Weights of a small GPT-style language model, trained from scratch on English Wikipedia.
Architecture: LayerNorm before each block, learned positions, biases, tied embeddings, attention and MLP in parallel.
Each number is 500 + 25 x the weight over its row's rms, rounded and kept within 0 to 999. Layers, rows and columns count from 0. Numbers have three digits each. The size before them is the row's rms in percent of the matrix's.

# layer 2 attention query, 448x448, rms 0.0226, rows 263-319, columns 224-335
077:491516441466508483517491484480539578527523498478516517477489515480557522468534475431487512504500456490533552499513512528524512493489502483481484495465505475527503547502546495514491488536504494491530440496486511472481520528538495518504459514504515540483496489522505537479535504499507486519473492451487473472511524501446484480549501480484
086:469526505523487514481490481481511509562467512498524549498498518519518479504527528488497468496470492510466513465468502519528483465461471503510529514484508517509522489521523499505509519494498500541513527489501499505486522519497488499548500500499496470486520457475504472480514517497524513474502534508537495492503475530488528529451485520480
064:515504508516496515489466487515498567542517509566519510495477466498551519499511487459512522513467511459498521530439481477467517494485486501510497494508433524503460513532489464469475508479492524483528516497459496494475491511488505520524511510509507537531504506456484460544538540515496510499519517506497480488519472492483502483514480484490
073:479488488441493561496504519465503487548482498494518500519508506484489511520530481485456490491511486458524454514499520517536466567478551484539470497474529531496524504494506501503532469557482475524470493529445498492514508497512485521512474491480517501528494522538462482512507519504528482488515510515459470505505486494443498500473523484500
082:496489528470507518490511512510479509502468519536515501498512525504451474526514496508493495483480499454494502493505500488511491499487507478492486498480487494497548503498490495512504471516482520506525530496483520444558479524467545525513477493496504481492524496438457488497504525522538486515538506508472486496508466466494499462493526434503
097:477499474493512478481565515519465549467531510497488533456505506491512470504489488492509517487498499508502558482542522515563511508480500523494497497487462475514506506463522488497480471458493495500520496502493560482485494477524510526440488500450502484479466488572497518464535488512526502464506478498491472503494541528526521471499516439473
082:509504522545520502489540499514463416429470501516492447496507476509506524512485518559465518531465526543514427484523455503453487541519513514519455469523519512457511508536493535489486507490467510465458521499482498524513455510513493479486494486493494514523514524469492474551513475504503516515487509464491508497473509498568495477508479528492
085:467496497605472540518446489458492515497492540504518514545500503494453521529511516512553510523463477502517484554471526509470501513476472475480492493503511542522493546485485500490514504462511540524493521411497492471479474507456523501514504513534486461494508529424477516505490510459461525500515504493488507464517463493449484480502504511522
096:507508484479504516505532501509506468486492514501490478500503458528517487467546523493475472481506532524476501462492506505499505465528456504520497544496516484495454485477536468512522464532493481500501507520477450506541534469540466488534487505534476507475509511527516510468487523500518477506481500514512468470491523483505533497567482488467
068:479561474425469470513470518534539467502505530505462509526496476527513530489501506515461470499449533510506486507455468464459506458523498507540477578509501509489439494550529487515549510509499508487509511500500492489493508516506473498496516519513502525483442525444513527547470475515497509483498486496501523489491486512491505552494508490478
074:518511472508473511500463502481511592571532524535511541497492458512501491491493486471497488533488520462485530518441481500503523482514483532488497527518498559518495522486428468485478481474503543556543511482483543478483497500483548501487469515494503492513501433489459510541517550505494509502496515531494505507522484490494506511404503499475
070:470518492536471517494481483506470516470552546542499521528488491517542478515508485459478492524487500487465527481473486496492495510492502533515505535517468519520436540481466515471490492486482530507533498487494506452452483477475494546458456519475519512498533488409485527504516506490469540479527507512473548472494509461459514532493524477522
084:495514480500529504505503502515489418459490518471519502508504520505504476483493500479497477512502432451522530523519506482525466482507498486472549507507529539497477509521518513531540475552511522485487467480531501510492539498509476527513503497525510520509521517435509492452521486495493485540487511481478510482488515511510509483519490520560
072:510510471484481433506474497511559464481497514476491472469520500484471502486475491518532476506469526502469514534468457501494505448517470512485506518559504502523499499513525491505519511483497520502544497486499473485550484514454504493509516468535507510503480536423486499515505485541493514487514494520521526480507470515495530511494505504498
070:456484526503469490500510506539464519516490501503479506468507502512511453482517520536450518516462452517468530517514487490506505462544476543474493544548495516518499499499496502518495506499472502523542522497505487491537455491469484475478488518471497450478507471459523525508504495507499499482445497478505508471492503534520479490510522468519
073:499510510485490506496459507503505457507497498510498472516500523489523520524467489498471485495499467470507479516501487476484464522523483516444546470524519522523520471538535511476475494518503535478534509496489471517523540558461536519524488505466556525553568500449499496472510458491479525456496497506482482495523519514495519525490532543530
079:527517529476502525525555503542499456452470491494529467524505522543471499492521504537472469499511531537504506525481479490502487437500457499498509525512513500452476498442475454508515486512502482519509514443487451516535495516529501507460508489495468519479495539563490492484467507488526480537515510583502502534482497476557518544503520479509
071:544495495533502468534527497499503480507464483477517533481507483470507504465506498462549473503518488502470475464525495503520514499487487485536505471512457466452543502543481534513519484499498485476486482549516504513527547491492510452557516496543494493510505458520505493461464520516498483518498519475514476489493474505501517493500465548507
075:525513520496470462498459465538503469487508532512491492464509473492475490491504531548527494505472500494489503498497466456482506483526502510526483525499481514472523489535465502517511473478468515474537527479484506469547480566478533474495502511508484452518495509417465507573495510501504548504527471482517497499500483512507531520464503497503
081:518479531511516514477483490413497524555481498511460482501509476497533478537474497470518546500497481492503520495515505547473484542447525520464510472518492481501486476540480502491512504476496465510498496546481472478505492527476460519500521512430531518523510457509512505493518514488494490488495456475503459564514533467526477492467506523514
071:487514515477485472514478503514514509484481492507487541480521477490478509463462514525484454474476551532466488489473493522503506480491486512504504488533491497492494508488527457516507523496499478516502533533515510490537522535496502481528494470509498487492493490445514497517485521512500483521496510480545524495526520521544473491488444493478
089:512511523528513492516554509535475544454523493526487561476506502504503505495491472461504531486516514550464527465532474489499479494493477534495494500527475495476480491465505509499461507478499522505542496505487504481487454446528540521461512492504488486494511496482469531488473510516452488525495512474495504511518515482537503449476481508496
085:488526539494493530489458488520513492504475472481472452507506458494470528483531507518485486510472533500534474494463504509454467541505481485493503521491535539506516513495522505555519459480480503492484505461512476509524476491493465471521521488543504494490475533447493503484487503467493476531465461524524509466507515510492503499529479498532
081:524476525498484490526449512438507525521539507511528520518503503494517514515452489410552487488508484478526490525476524498501474539501498495474507463449479505523466481540499498502509519489496562474498483507524499503510495510457510494514468528512535495539496498480491455518483515482478477536514525477497484502514482477456504501480479553544
089:471478501500512492491450503497473519513483467462539520486497512491475534508495547490498479505591432487509484515520498531548500527543520492507497464481514486454542507522474494537506492552514491498506482472512533548525535521473535477498501488509497476519493507503518520449511486514501482486520501520479507506486497536508500467473565493540
073:511523545546498529491465504464522489515518552533466484492484456531518513487511464486484528521448495479513483498428467502500479527496507497537451547542499481468470521531467511520525512510479499482516465498471452477533487542504486502504488504501524559489547496409483499534480530505481525523523498511467524447498540471484490511531493526492
088:502515504499506448538485496512535453513500480533526541517504483469463512506453527515496471516469463447473479525471504495522515495494518477495512523512517495483509502480534462500497495535520516480490446490515478510486480551451489487504452481505520513529505468427527512550508513522492508489501499493518501480524475528484501509491484483503
083:504463492543520479472513490511471448529498477479488512496500487500431473518503544509541463499548469535444469455539476515527498497519484476511495458480517490457501525506493503495489534488543521509463497502492500525461497478533508489479507501525487467507476519488492522490472467484537510502496520511525513510494526516540489471483491518519
083:498515512475494506487492497447536489530405514481488478495504498476449497524501489508451492473466486465493497518445539523508473492494490499517521546486537520495486477510551474502517501517534513523489475495480470525497463545512461480528516505485528525480499516461488495542499493483519506501519500538523497503520483501506490540484496505458
082:492522457492514529499528499498477483510486517473527534482487504526509475498488469490496511500502465486445519470500487541500495467520485473510534495544517504474491525478490510490477512551538530506519469491491478496492480504521495532495506487506491528484517520457528502440515507508475492492508536483492497496505488536506513519478479504494
081:500514511494494535522485500479504537528520517486467521509507503516504474501507471475505495484489491497483527507454500477481514493480463519499507592530465486517472510468431455488538506506476513511550461493499475477476469471467490505439470509500532484487512454448476498506469555472488489504514481572514490473497502472488506540507504464475
069:497556468551515462496501488520493471449521511474512506472509494532507535512491487506501468524505474525523500459485498495490517502562472537500520548548481561507472519512462502511491481505477561460514467428526490482476476516507498503446482492505499522500507513403474500464511509492496545500496457501507500486492511522525530477487509504500
090:482503503511483503514518502441474578541495503517529544486500469512506496479503483478474535457504520527474521495509514529450498471462503523470480486501498517514505500511476504509477492448511474521528556502473477516516480501505504507459536486481441493500501463546518506504488520498484494500508484478457513512519505475514494494467469547450
075:516461496499475509481459522485490508452519523476464566523501512528490492529503471423517463438512509498485489540500487455466496465523504501504509503480502468541485461527525509478492543490527500492532515549523505507494520472521524511502503492531526461483458481497529492508458480478487468505546495537518505484507492512464539511574467522531
079:521553510482507489536541480533515510460491531497500509453503467494456506464514507532506496493458530529492542534479502459482532457505507504459493584485493494454492488471497517530513505492477495499517509457501472466502453468519459496436467510527487539481497509441468508541464524518508502535498460501523551482497535485518490531549487439459
080:536535522504502495514561511517548488466537494520464494487510463517510520485469508523485482501487558557483523487486448483454503506455481502522460477496471458461459483536508475501496508474472507437473510507501483534502467473538446471522481502476470505520496529531511494508494483506509534480485508461545497528496505506570497516481457503455
068:515522488512486509512465528493460493452485500487493514569499522528539509519477509491451513453459514482498502520455515492455505421525483551485509507502504466513450479521497508497469505486541482473544484475518455485469546521514485523468524500487491509497467498529521476520491465495485490537524480528529532504509502513453539520571506471509
081:519517502512494475487515496540511439457520524486492477506501479543480509479515509536511496531497480541538474518510467479453482465513501479484478486547495508493512530535494497517512548454490506498479541459510507532486485476527481501481532487500484525478480562447480473562473482509462495524494500509493527488479508525546468475515477496535
080:516492457426501493505536498509518438453502498536492455490512483474561520537498487532457521526461515496488510534526506464511517532453475498495485496540488479505499520516494514523505477496501494486497492534488504517524529481491478515457530501419491504494447527524515473499569494529483523482520491470488492497484519527450496488528528506495
081:523512488491493461467511497489509534501515474518480499499500477519502511475485493465519497534471470505526563509483518526490473526527480489514488529503492561513474554498504483504466481486489518494496482461508505508520448464475500477512506504476489501495453508480488477536523558483490475537472506463538463497496473517521497450562507481523
069:509529518541480497509459478492552500538501496557492521514498503466475505477486496496490477495453525496471507486444467495475501497491473512467516496495472500499444513502483459442509516462508497481478479499505436460503522545469478517547513519533522526537527454432487487519511540514466501522470534499510507529541457465476523502509494509504
066:520496524505503495473527507529515505486472460454494437485506498505510458473524492507506545497504501496475535466494509502514504481517502537484531479528486485517539493505503516503503521505494470524465512525481476518531500495527517493544553488472486500467528458540531503439507486499482488484479484521493487510519511501515480491496496536524
076:492456515552498554465475526449487521545503511558492544549512499513484482525488501481487521461534504521474506454465510474497517510484516480503505527518474512492471498488482482457465514487511461499500494530444506489464488508500526484504504516496518526497523467506518521482477537491527515491490489545475492543514515474510524499473482469460
078:476559492475504484499551516531498491404525452515496475465522475489471491438521499534540500523492507538514510487512499500518530522517505486559501507527502468456515523483515501510489528502462496515510480461513568510479496462501489518524521484482497516446516518548477524509532470490482502474500508467516532501490514535547512473536497435481
081:486483487468520441535495501502520572486535478499484476466505520466516522543506458494478515476499458479486520503531499509509496482462538508488483526486471491526500500472511467507507481546522505454484509531508525490497519537527503507468489527452495510511455487489500498486486491505506532478494445482487479497483528531486518505496529475472
069:455462496454481509502482513505516468535518499509493532528512534495500489511494495504478485486477489458523515528460512487512475491531479506515493532487478499536515524527478530525545463545494498473535503478489509460497515511476519535476466505535527474498489503450486483526481499512497497498571481552478533478540467516419504537466518477512
078:496515480502491517465469520498488527504502492459509482535493517513539531505516475472504493513496504506505544531506529525471501498479501523511540472488495556513499502469518485480506508532506502514526532464488479487521514476503494540522510532492515490519489535562501450455554513497511458491487510520491473494501469505486483502515521499548
083:536503470532466478508509483526496472507527523521467501452489459472475494485523510469546530523537485523494490502473464463530518469564456467526500483498495484493454553514493516479465562476511522483491474492516499509474500465487537477523494482567509492467476519471509503508470536465465470507452522456495485504515497492450494496586450459520
076:518491520546475490455401490503516498539498489498463467520496459522481509526520508496520493524522498523503442529471472538449538484538519494474518510519514520522486496490459523496482554488494491549521516459494466518507515537486505491495562497530516483524509464462504486504488509470525528505475476525508500501491437472515578526501505530509
063:500471505512540523483536501491465533517503476514511454477517481500552526508516510506516545507525502519539473500491471544515510574458513510505465451498503494505521521488486506489482522477475496482465508535530519521497503506499478477530488478462474492509512484528526530459528473496530547501472525424508475481489516518486455512471475547489
080:529465477533509510500482530546504429460534511498502520536513511531532522512477479487498469501485513490521483506494463477461474482484509476480512469533447514546494503570552518480498526497526505454500538541514476494525513474534527490529519494496481503528483548418495435514474494508435506502483487512481487492530473523491506500486486589552
084:514474513509504493492477478472487454529502530457492502473495525488496498531514494452538495509534441463487520493490496482479461475499457482471534510514476501516488525522471474508560514467481522495519514485493455496462494499473487526508487511512552505491465495443491489504478490476503480497514466510492492473511534502479475504545484519552
083:540562480547515460502479499523540492479507490476448499464506502503544512480493467490490493512467495490492489543424460485459548434497503482467521535557494528491493530521480485496477524493509472498518494473524485475500527526500508485487526495519474535503509473471507468497499502520474485529483507482518510508517484514493523488530473517504
094:532442528540486527506471484492482477521523527521511505545506487513506501499486503476511480508475471517490467512473468521436486524513490489527488455496514508507523506522450507473462520527495563491492523506496490499530502501457481466523500503503525515527477523469488454535481534486500521537509518532509491498513462490488480495483491579563
082:513586534469526490521522510535526481437507455453468456509492514550544487467495495501494501504494514519489487515478499514420501484494529523519509508507489477496498492468457458507519501517459490498496495475490496496492517500531457534508497508474487521503469506553508472491501468497540473523516494527504508496472498457571525482524500462492
075:493512512442505529519540492506504414512505520495488502489514488489532529503504481506484473558515508467487514517516445504487502555491487477500495483503501522538502513510485520519536511522495529474494459512510515481469543465481458527511472496462530534530499538465495502490560504535523529492520521477496467439464498509479509518484526510497
075:525524491517503501545507480509491428472482491491522497502509532475500532461478509484496495510460455451550479534487502461501485488502498501454469500481556482520556508491526513526507507523479497490490484485529482529446521514475459496492446478538491572486494522499511517543465458497474498547503486499488540452502517494468459513515495541514
# layer 2 attention key, 448x448, rms 0.0198, rows 263-319, columns 224-335
083:539464563500523502499510422499465516447532497537460509508500505492481493563509505548504509448498472489486489489473452472508524494488514544531464487514508462482532469539519515538545550494528456499511515516494494525533463532483502476505489514523531503466471507515521491492467478435452504491495504479538511492450494496507474509466495472535
082:508478501523513481496520547519502461523499528509516467533543526474497486518517476503502479495510482514509454502517465496512531472527537519486488510467521479499465467534502505498497465521496459499493503515471478518526494474461541497487487453476519509512467527470471496522495466524470439497480501505457510465495536496479499548499526468486
071:490501505448485531519514533478457474507490509515527489500566499520513526476500533524468510505513486483498530493519497545525464573522526488474586462501491530506494512478507502499518480500498543491507532515506513506543475496484493457482524441482503479502520507536514509471545507517538531466488467460486477489520562534512496496525494496472
079:484502518542537473521524451523499528451448447506512503520450517520488459516497503502520530534500484506465516526498490493484500440485498512506436512514501512473502484538517488506503538454521507534489489515485494527525474517494496500498500535527489523487472523480502541506473476459413511522485483474522509502448478481532483495464531492506
085:467499509501453502513516532545502495464465483445548475500493484503517522468466517496500495535511509485529519532499529526523462528516514478513546484533488516476478507494485512476468506490506482524469446518517518514500464476489548490506470493527492491515466486530479526531565500568526531481498513474468511511506539537512491477474504536532
105:545482503509464495477516506522508464528556488479469497556510503495484526474477506521461447512495487539516462524469515478477528427498487479520565527499540514504476498484484527518508532525464491469453475510506492520504526503482490490517473496504501494512497506513519502516533507495506469474501515507536513459512469480543481518515490533531
088:489521503492472488488524415525506528500495464479504555531482489546465519499475492477522464530524495417459522524506508493507503487492505491495496502477504531517470562472505486515466522445494542514520534494502500459476523477503517521533537517554496506518508459513522524488516530487451543519500513477484495587520482521477521488515492515537
085:514477485455517509523493522506474445518489488515551462461509498508523512474511461491513536543521534490512460493534452509501512542492539500471495508510501500498558449503484541481458444530502507489507464530469514491517471486506530507505523492521547501518513433511495485521484538585497524483461509520457448492487527528507494507478502480506
094:492509569521485479511526442482494504496505493517474521517452503460538503491443468505481453546497521467551494515543448504495486521513487506519546458495466521502527506512545533469486546460490509475507487507505473508466511440484531501489541505490514471542480492531469519506498505438454517507494525462500498527474478537481477495473487510536
079:484537518510430501484516481474480478508495524498523506492524529484536490484472540494491476571535496480498538517508505515513466523513491498491556469490489516508488486474496496456489481497489510517515507474500539541493468502462473480500477545483490475517525489528497489509595561510528509497524500504515495464547564514524513452515495513516
082:488516496455510517481523552514457489502507524492531469506573530485516529493495546491496502509490480521504510501538492516512493563524507508471537496500470530508474494498524515465522476534484513511466513503531521537522511501487498463494514469457492494525527530520511514475544504528568518470517465488527500463513541521516509489529488506466
079:512479498475430491499529481487493469523502511475532488482577497517478544478479535499524506525492465465515512484514476513492499533529498504474525495495488497502509491497504498481507457509488529491485492489525522507527487514484519474516502492494512475525512499512531484494562543574530544453517474478496458458526534523496516486506484505512
085:486490555535428500500468462489537505497500501519480533507519480519471510500539485506507476532497534492476447475505459527505484468495471489528481474497476457509513488517488518461471502482459478481516521503445466455457502497520527531513438490523492493496506456485472463547488511512453486487501522505496540532522492479497496536502470511509
077:460460514488495528512520548511517484517499515507499496481528518476483504476514497471469511488492525511500538482500534490510496584509484496494545479467477513509496505524464522480494497552508492500515509493504511474491470498521511495519490473503458476511495483510477489516540513545571485472514498486482481476532523524483506460523498526501
074:512512521462480494501517534499512472497496530475522514509523471518489533498502512510499495525507523514517546477513503509510444535532524511481523485485458473465510507531536521473476475516459474483461484449514486484451453454514517509526478500487488502551474515515484490487542512580541490494498522505485467524519580517482522499497471508476
081:478457526495541498512518563483496517489495488501495501482549487490498494483508450462522520465489542488504523458514563493511464606485514489502497472465501510491490515501475511466522504491513488526498514499509517497484493514526457497504528463501486483495480549463478486533523522535503484518497521504521496536539480475469512467485499489481
081:452555491491479476482493487506541546464503517464503481460453518529540502423479527468500479528483521543505556497527527495484503496523495487540516500490517506505474508523507477432513495507463543522482478522521547494466504465493488500513486497457444516546510479483483520518516514519528534488511487480505493514495515510487512496502479513519
082:503520473514539505484454489527542475519503486512452478500437491479496487532536477545478547464502523498520478512478545486473522460507486508495446504482507502516512461493494486538482516486504446487536496484476487489528499508522507498480502519514510522482511496499485516483434423430466512523480500514448515529490466484481487538525513474454
079:460502467466466487489503497532489475504483479465535515519541502495517524480527528485509508541506499456519528508520515536520492531515519531441540459491465519490478513468499475458492494500501503502477501489555559518498481456462486501512517517502477508494504500569500497491574530553555518489490508490466498503567550498510502479517501490492
086:513461467492522493517489514523464505480513472520513523487513473501460543486499483547542518450496469496489479465528482469498484533499536516517469474489511496499503544483512488527494522473494491469494543482472457503496521528513488535466503470493492488512497529461493497483447486518481470492505531504504499471490484484483487488511528499521
084:490517490481535521509491607502481500535487532471498489506533511495492505497521475507482507492499521511501509515533520495532470542509500539487547486465474489524479482470469483493488470493508503504529528466549503499492478498515515506484529457513494480496519524501466508482500498506558417495500497499498497492521489520497553492504497521435
096:512470460470580492500534579496488537533526517471490461510452495484493499491519488511472504512507480527520522496493515511508505522503483487465507487509471505506495482482490489544503456501493480478495524442527523516552498491495486500482473485488487490479498508564514477496480483496516487473484486497530468490477477543537496526515466521464
089:469503488479545530550471569475526508502467479498488499487469493511524481510447508487495534508510550502487505504511494489534458538484485510513564528509452482493484491514510519427484539514508548523533469507473522484493481487543484512510499463526471500514517513519490499528461519492553495498550548512476505562475478506487503475454501513459
084:489482467495523530497483554474472461497448501529515485488502443482529506514496499548507492514492506482501476532480473501536522557504494486470479491487539495500517491486469507485501479494551505541525508514506578492513512529498487491410496460486519513446515524514475498459506527521530513476515473513519501459486516502531543463498517481491
086:526516482466481513454520469502525551528486557498474486511516485503523457549516518522509528488487569550467492517495495510519513489479455493468480466474489519531444489471499500497529519483484482521491475521498495468495525498521534494507519524528488532501479475535513474480507446484507491501505534528500515526528453457488496527531503497468
078:484490483486442504471485472500504469491481471494547505495524469499487508492490517499513538502501512440494489490540496513485484558502494509484560440510482509510508500482506495442495467509503523472482499506490535513497472484496466515518530505503507511500489490550490495494527536529512545471513493457468488491534507532472502461475493493478
096:523492500530481520485434512502480518500477516505486473489560530530496458531573497503503543457471527504492504483547482511488468465518483511498488525454514451504549492518452540532512514506513463542502536466496457506491518510495499512533525501565487476464471570437508466487487483534547472487454501518481532472492485510507472535504526501497
085:536511474436493482469500530516552509501533546479476533511534507515491526519517495515528477498466517549536488560498486515526505472493483476479489537532498483533508502413499514529493490505472486487517477519524514489492533528502513529505540517514514511507490463576544468481511504488522511481493541530513483521542496489508476536535472512490
081:471477506500500491530481564530489533454493473515527491479505531521499469502516514484567501476474526513481527490542519485508464499500497531535550477487525493510503475508488523519515483508500525552550462547485510480537466527516465510492465462523488472488524515474486498479508529498544470517491519496515525501475515505504504460474516523536
081:524461501496489470465515522482502526508549531558479500513548523522466499483520492519497474491506498545537474488508492538490482519530493518476530454484448512518499487485497510508532480491435479492475514508503511500536507489514536500492525490497486491529510472534505464504532521495541500467504474497504503480497533509493480490505503517455
082:510502473495495467496475528515481451478497504490528480487497483489518506462480517492482512529488510503527475474503472483533522527503501507500501468496491506473504463498495533479514481526504507483451461498481551522531539503516463514480502491449499532540507528542498496497512543569588538436529467483531494452499560530510490514483505509501
076:505478486486452515483521542507503459516518531514475491511536505493500504479509503523506485518471503466515514519515473503529496561517498467470533468489470475500489489489473552485524491511505521484512483488512547503506519481483509496527509480510480505518526460547529441541534535534566527441518513510526515514527515496510490512502467533513
088:543492517494547475520523501514471488519522513510508477519490501528502517524489527512506484500543501530500507500482489501510506527520517517472508482472447520503466478481522468551542501525476497519457528472547544521547469493507507478492462517487542509518515512532524500445512469481502483516532513496494490497462465506492529516499537466461
081:466505532491492500508490551475481495539473542491506499484437507439537498482473531517485498542503543514526490495480525471542501508509502479468511519517510518494509479445456497504483454529495510504504496501522543499480504489509493503409480494461510507474513513525467474445559550510515505494508503487528480480507516499520501462476488479509
085:467512491496406489491481455510499465499500507490508492486497515511543513482508558470459489564494496485505509520508467518505459488528476491519531504531490509497508476510490488472504459523481506490465481477515537511504482483463499511530458548494493484510525486535520482531536529523553533491506514472501501478509536549524511512497491518529
085:505487473516510517558484487454477461538497502530505512499483527494454488468464471509511481482493478445526518511506540526463504519513492496495562532508545583532519498474496494533476496502519518493559522463501548508499530480495508505524517463482525489512539469513494506512473554482497481544496488504475473501481519543489534461512497549487
074:482524556478411535490515503467477487525492574497513486471487485521535496497483511470486514539517500504497493490516488509530477548535524442485511517501499509489512501489468477443528512500476502515511480489512539517482468463505489467447472490481522487518527456513494501487553533532524528471531495510486490469541525482493496500467480497519
083:464544508496412509482509449484511508485451488505514521485516507513537520486472532442498505579506525461456505518488503534514511497507510474499503529506521484496455502473496497473479473525484554499492450517492533499483508509473495530499487569515479518490540443505469452530544562514524558499517533530496493506494538517491512510514489524497
084:477462508585469507512488443472516481510494452511480530479519495525445517502485512489486527473531464471521486490490524477447502484504509454522472494476514506501485499532463484490490532475484496487524515475499458472474474484487498511553489519547504499524493486443480567507478501481460498511476483539478516530484487453501500492513515499546
084:478506528469529523507501579491464468532506520516511492517525502505511503511499523539519516479469503509496460529510457517527536548516514503459556488506498492509485503471502527476495514506485544499534528509511493498493463488497477492474462470549485511521505473567514511492503501508587506447519511489463510478500545496511520509457474535471
088:504477475469543500522509609496476478501498504499518509503566502491495490500520492510493557469512515507508506487529504512507483551488494510489540475499482500492525492495484509506502501503525486500568518467488479513508491494506508475477528413498496495501510521502499513497512498531546452471515470487484508483524539525487502497496493483453
079:514488504538543491533490494487553541489510478528460502484445496470499469527508474487468495455480520514509500479451519483448511450491510505513448526488490473488504494548518513519502513482479472486499502466502460490495510493528512490521469495535465512485486510445488491491426447483476474562489490525489510506440465490475505536516511476499
083:523540489434478484489529544503426502498519535466549512493505492475507511473499546500531471499500476515527499528521473511497491513526501489495530488502497507497517519478474495531512490501484515470513511499501508509510522462498479499454515497456521478520511502559517502479537499516567491463518465457508496463503529508521469482483531526498
085:538470524536541515550511557486517506530507493510459498503477510510484480459486464463479508461514513514486496486479569518483537512496478515482545515479526495546508495511488487500502511475542516502501512523511480502514485505495514500555500405548477499497468465465495498516492495477519444542485506511490507508495478498528489493501477518523
088:526500532508432490460488442528459463518529489523522497519518554510516484514476547493503476551495516523482509484503501497522539461517498494516462481519518513491520469519519513504503523501508502497439478453493510507487514498459491501535450566507498457487509545506523475515548504506499489480510537517536486476488506483546479506490510509532
077:472509491491447509481513545500498458512462517472535457523527505501512490502496541465480507552491509523493523491511511511543488542520509483481548511504487492472495473484503520426514489478499498534488475516520502495512435510508481498492490478481491510514506531516473511513578501559542529472515481494484499471534539500521496497504529500474
084:473478565473574523528520539493467550479500507551499489498527481491520496482496481501471527480537531518491514441519509465539482551490518498460519476489511533514478503502508518519497476503509503535531473514485551528547472493514501460488491421441481516517492500488489522518497482484460458466523515503483470502481517501509534472445508499468
087:512486538480529547503487569467510489519492490505494499507477475483552497481515509511454494493513528495541516537468508547540528546500509465455543517527492463519543469523479517466487485485476484502546499462511506480532497487523500483477515495492505485459505463540481479505484488520558526525481496505492468504495513519496458504476446488457
078:476498497438523510533506561515495480507457542510539537481492499475511508485482493486496566479472526482487499486538524506504491598511530514480531482507475489516523521512513498500499492518549506474488492517496528486467506485515511487480506481503506499525500462484511485501495542549546527494536528496467485529527524510433439451501515522486
078:521475520556554487521495490504530513496498476517476507512449515504473525507492443526489502448494482477500479504487506480468510454475515489504440512509509483500517515537513519544496497493539500499509514486480456499507524515519519538535494505533525490470495493459503473512420486458421488521468505521490500519438465489487515494495494479513
082:443523504480452533515518565464466505535505500514501485517484530438481532508469477471512524527523490436495535477479566505539496533512519483477492500492545496470465515481486516482475479485478523513517520510489506487493479498480498516463480507507511507520544486491473481516541517515517481498516497505487493463505538502507489476498482489440
084:493459497478463473477489545519546445442471479493512475476510460514493510443515472512525503515480515506523467491471514496525489575511503472484503484474459499478505466490505524485475516542471546484490460496465555481543492522527499534460511487514487495504518524531479455516534529562550509462550523524494499506499489509489518520471495511489
085:451511528506480513518492518496504472520497525473502476497501496479493476497515517486468526442494498487491545506496551520537490568509514487518515518494490462512517456536521507485489462464509488474521533480513491470464477501516471507492486540493492484498519477479504445521462481510537469483529493494458514485536519493452456558483492481465
095:499510467423520510459494526523498499522490513537530483486529438513533513522465532536511518538489547452488484524531513487552528526481509477437454479493515519512458541454470521505483493458512493503517509522497539498499526504532489544474506521490499508477518465554461536447540503508520559426519485502472452511516525508518517479469485483505
089:514502518552445453510471402505509515494510501517490512488447461523497487495495485526480497491496511498463507489471496473486521451513491496519480507489525507505481477518536480484529524476526531492493497483509473509481519531516509492520471536492465496497519470456512505553418483451453510522523486480494523530470476504454493523516498513533
079:517450486568505475515503464496542503487464460540479504504518507511442493495482468508515522478545507458518519476471524472464495481475479489524503498491541496499513490528475509486483508485515503526479509482468501528522519522477515519536504470538511515474492505460493496500455477465460478497502496478500537556525469508472501487509512488519
081:480520505539471503474460424487522509493472489494469490485477500520504498521523497513508534501513519471451471505486497502480497462475482499542435534499511467500522496546480506476513500511513492523479530488477505487491501532507483547528495574535511487466495517460489481515457501471441516501489502509510494527462485496502524525489482467535
# layer 2 attention value, 448x448, rms 0.0188, rows 256-261, columns 224-335
096:481479472495493509497525495537495491501504537482512463438495462437503523529549519489516492468484491460512502506474503519558454449485518481525496495485507517451521508458520482502511513498494514466501518518520474449491528538501480514481451505469506484506496502486525447534519510525501506489514499484489526516499490505508582475522495513492
093:551484510526487498488509518514502518510506484511508512549498486533454456525492473529498482485545470500501486495582498472492453513489492475506486469481486481516512492541468509497510537482484541481490496554522495522506455467510555450534543505536464514527542515513566436482482563510502517501480562481474492507493473540494534479492512514492
094:506484481485503488506525515448495502488500548499544531527490525462513505501512477524435492501533476534499498488499499499504450499462497495558499505486523557497484493453509508515518465444512502495486510500494499495511439464507490466480498496508545457514530519482571487497498489479507505477526527495492465473517492518531531503500496545496
069:489459517466503498497514528452531485545522511519475504522508562531469518475497504490469475503547509518512489489508511527469501507524517467541502522522525500484557486554492465481512507470469514484462491577504509505516501553483475481555507502468484484496540523515527459518474481514499485508509543560514527477502505497470482439517485546487
087:552497534549497520497498499505510529499502510502507470502508523515486427513481493512483531503516524483509522523534507518481556517492486547515485509456509466604519476457460471501511530530518474478508496531523514499474492465538491489541531505498502514475453499502506485472502557496489515505475479497524475499482491488483508494544484479511
068:496513493503506522515476477511461476439474456509496542471492516527533477477475498483493522527450502501430518508546503481516562499450463545501538516559489490532450451488537529490455515509525490518518494495503513501535507469521496493495493491500525497523462459448476583500504501487502504510502528512517502480498546539499467505484566517540
# layer 2 attention output (transposed), 448x448, rms 0.0174, rows 256-260, columns 224-335
097:507540533486488514470517463506481463477507536466470499487499491527478518531520528479535491519485519497522485451494485459487554443497511518511558508468496488469504503497525482505526516510492505476495459525515516519540524508578493519497504455532434490514467508516454505467472516474460468468522471499509553499467507497498506514473501491504
099:479479440476486532526543491532492460499514471499494512485515508507468507498537474500538552554550490506528467462538495499552500471554504489473441467492485504514523528473504508476477493498538559519502483515485554484475511466500528518490507456517499488526482512477476523507449486524502489498472508460471539516486498506500530509475532511525
095:495514477454502478488511494492517455479531488481471483472505484491488509531510517484522519519497492564538474461520454504501497541529484526501549467521491514494524498509486502504510485516486503502466471493499538528546527475502496512492531516522484491482488521507480496558506503462494509491513487498475511486511517513514509523491510479519
058:474538487533500501508517475482518427509564523518470473511517486497485495461498492503461539491494515540487499490518509493519470520527489501490490470513514514504525514486534492479492485497503512522521467481490531498503489515459532522519492477501498502530531562447484539503519477504495461442520509510471527470484508517483489497524486475507
089:508436438503495489513517516490467567552519477484553528522521457515503519525497501500500495476495494461514494499502518491509485512495520503482480517537479505535470503481541515518489481511561509510505503487508489475439491488452508497519489524482558504512507482531467501477480501574536482466484500483506500538471512506475483491532504505533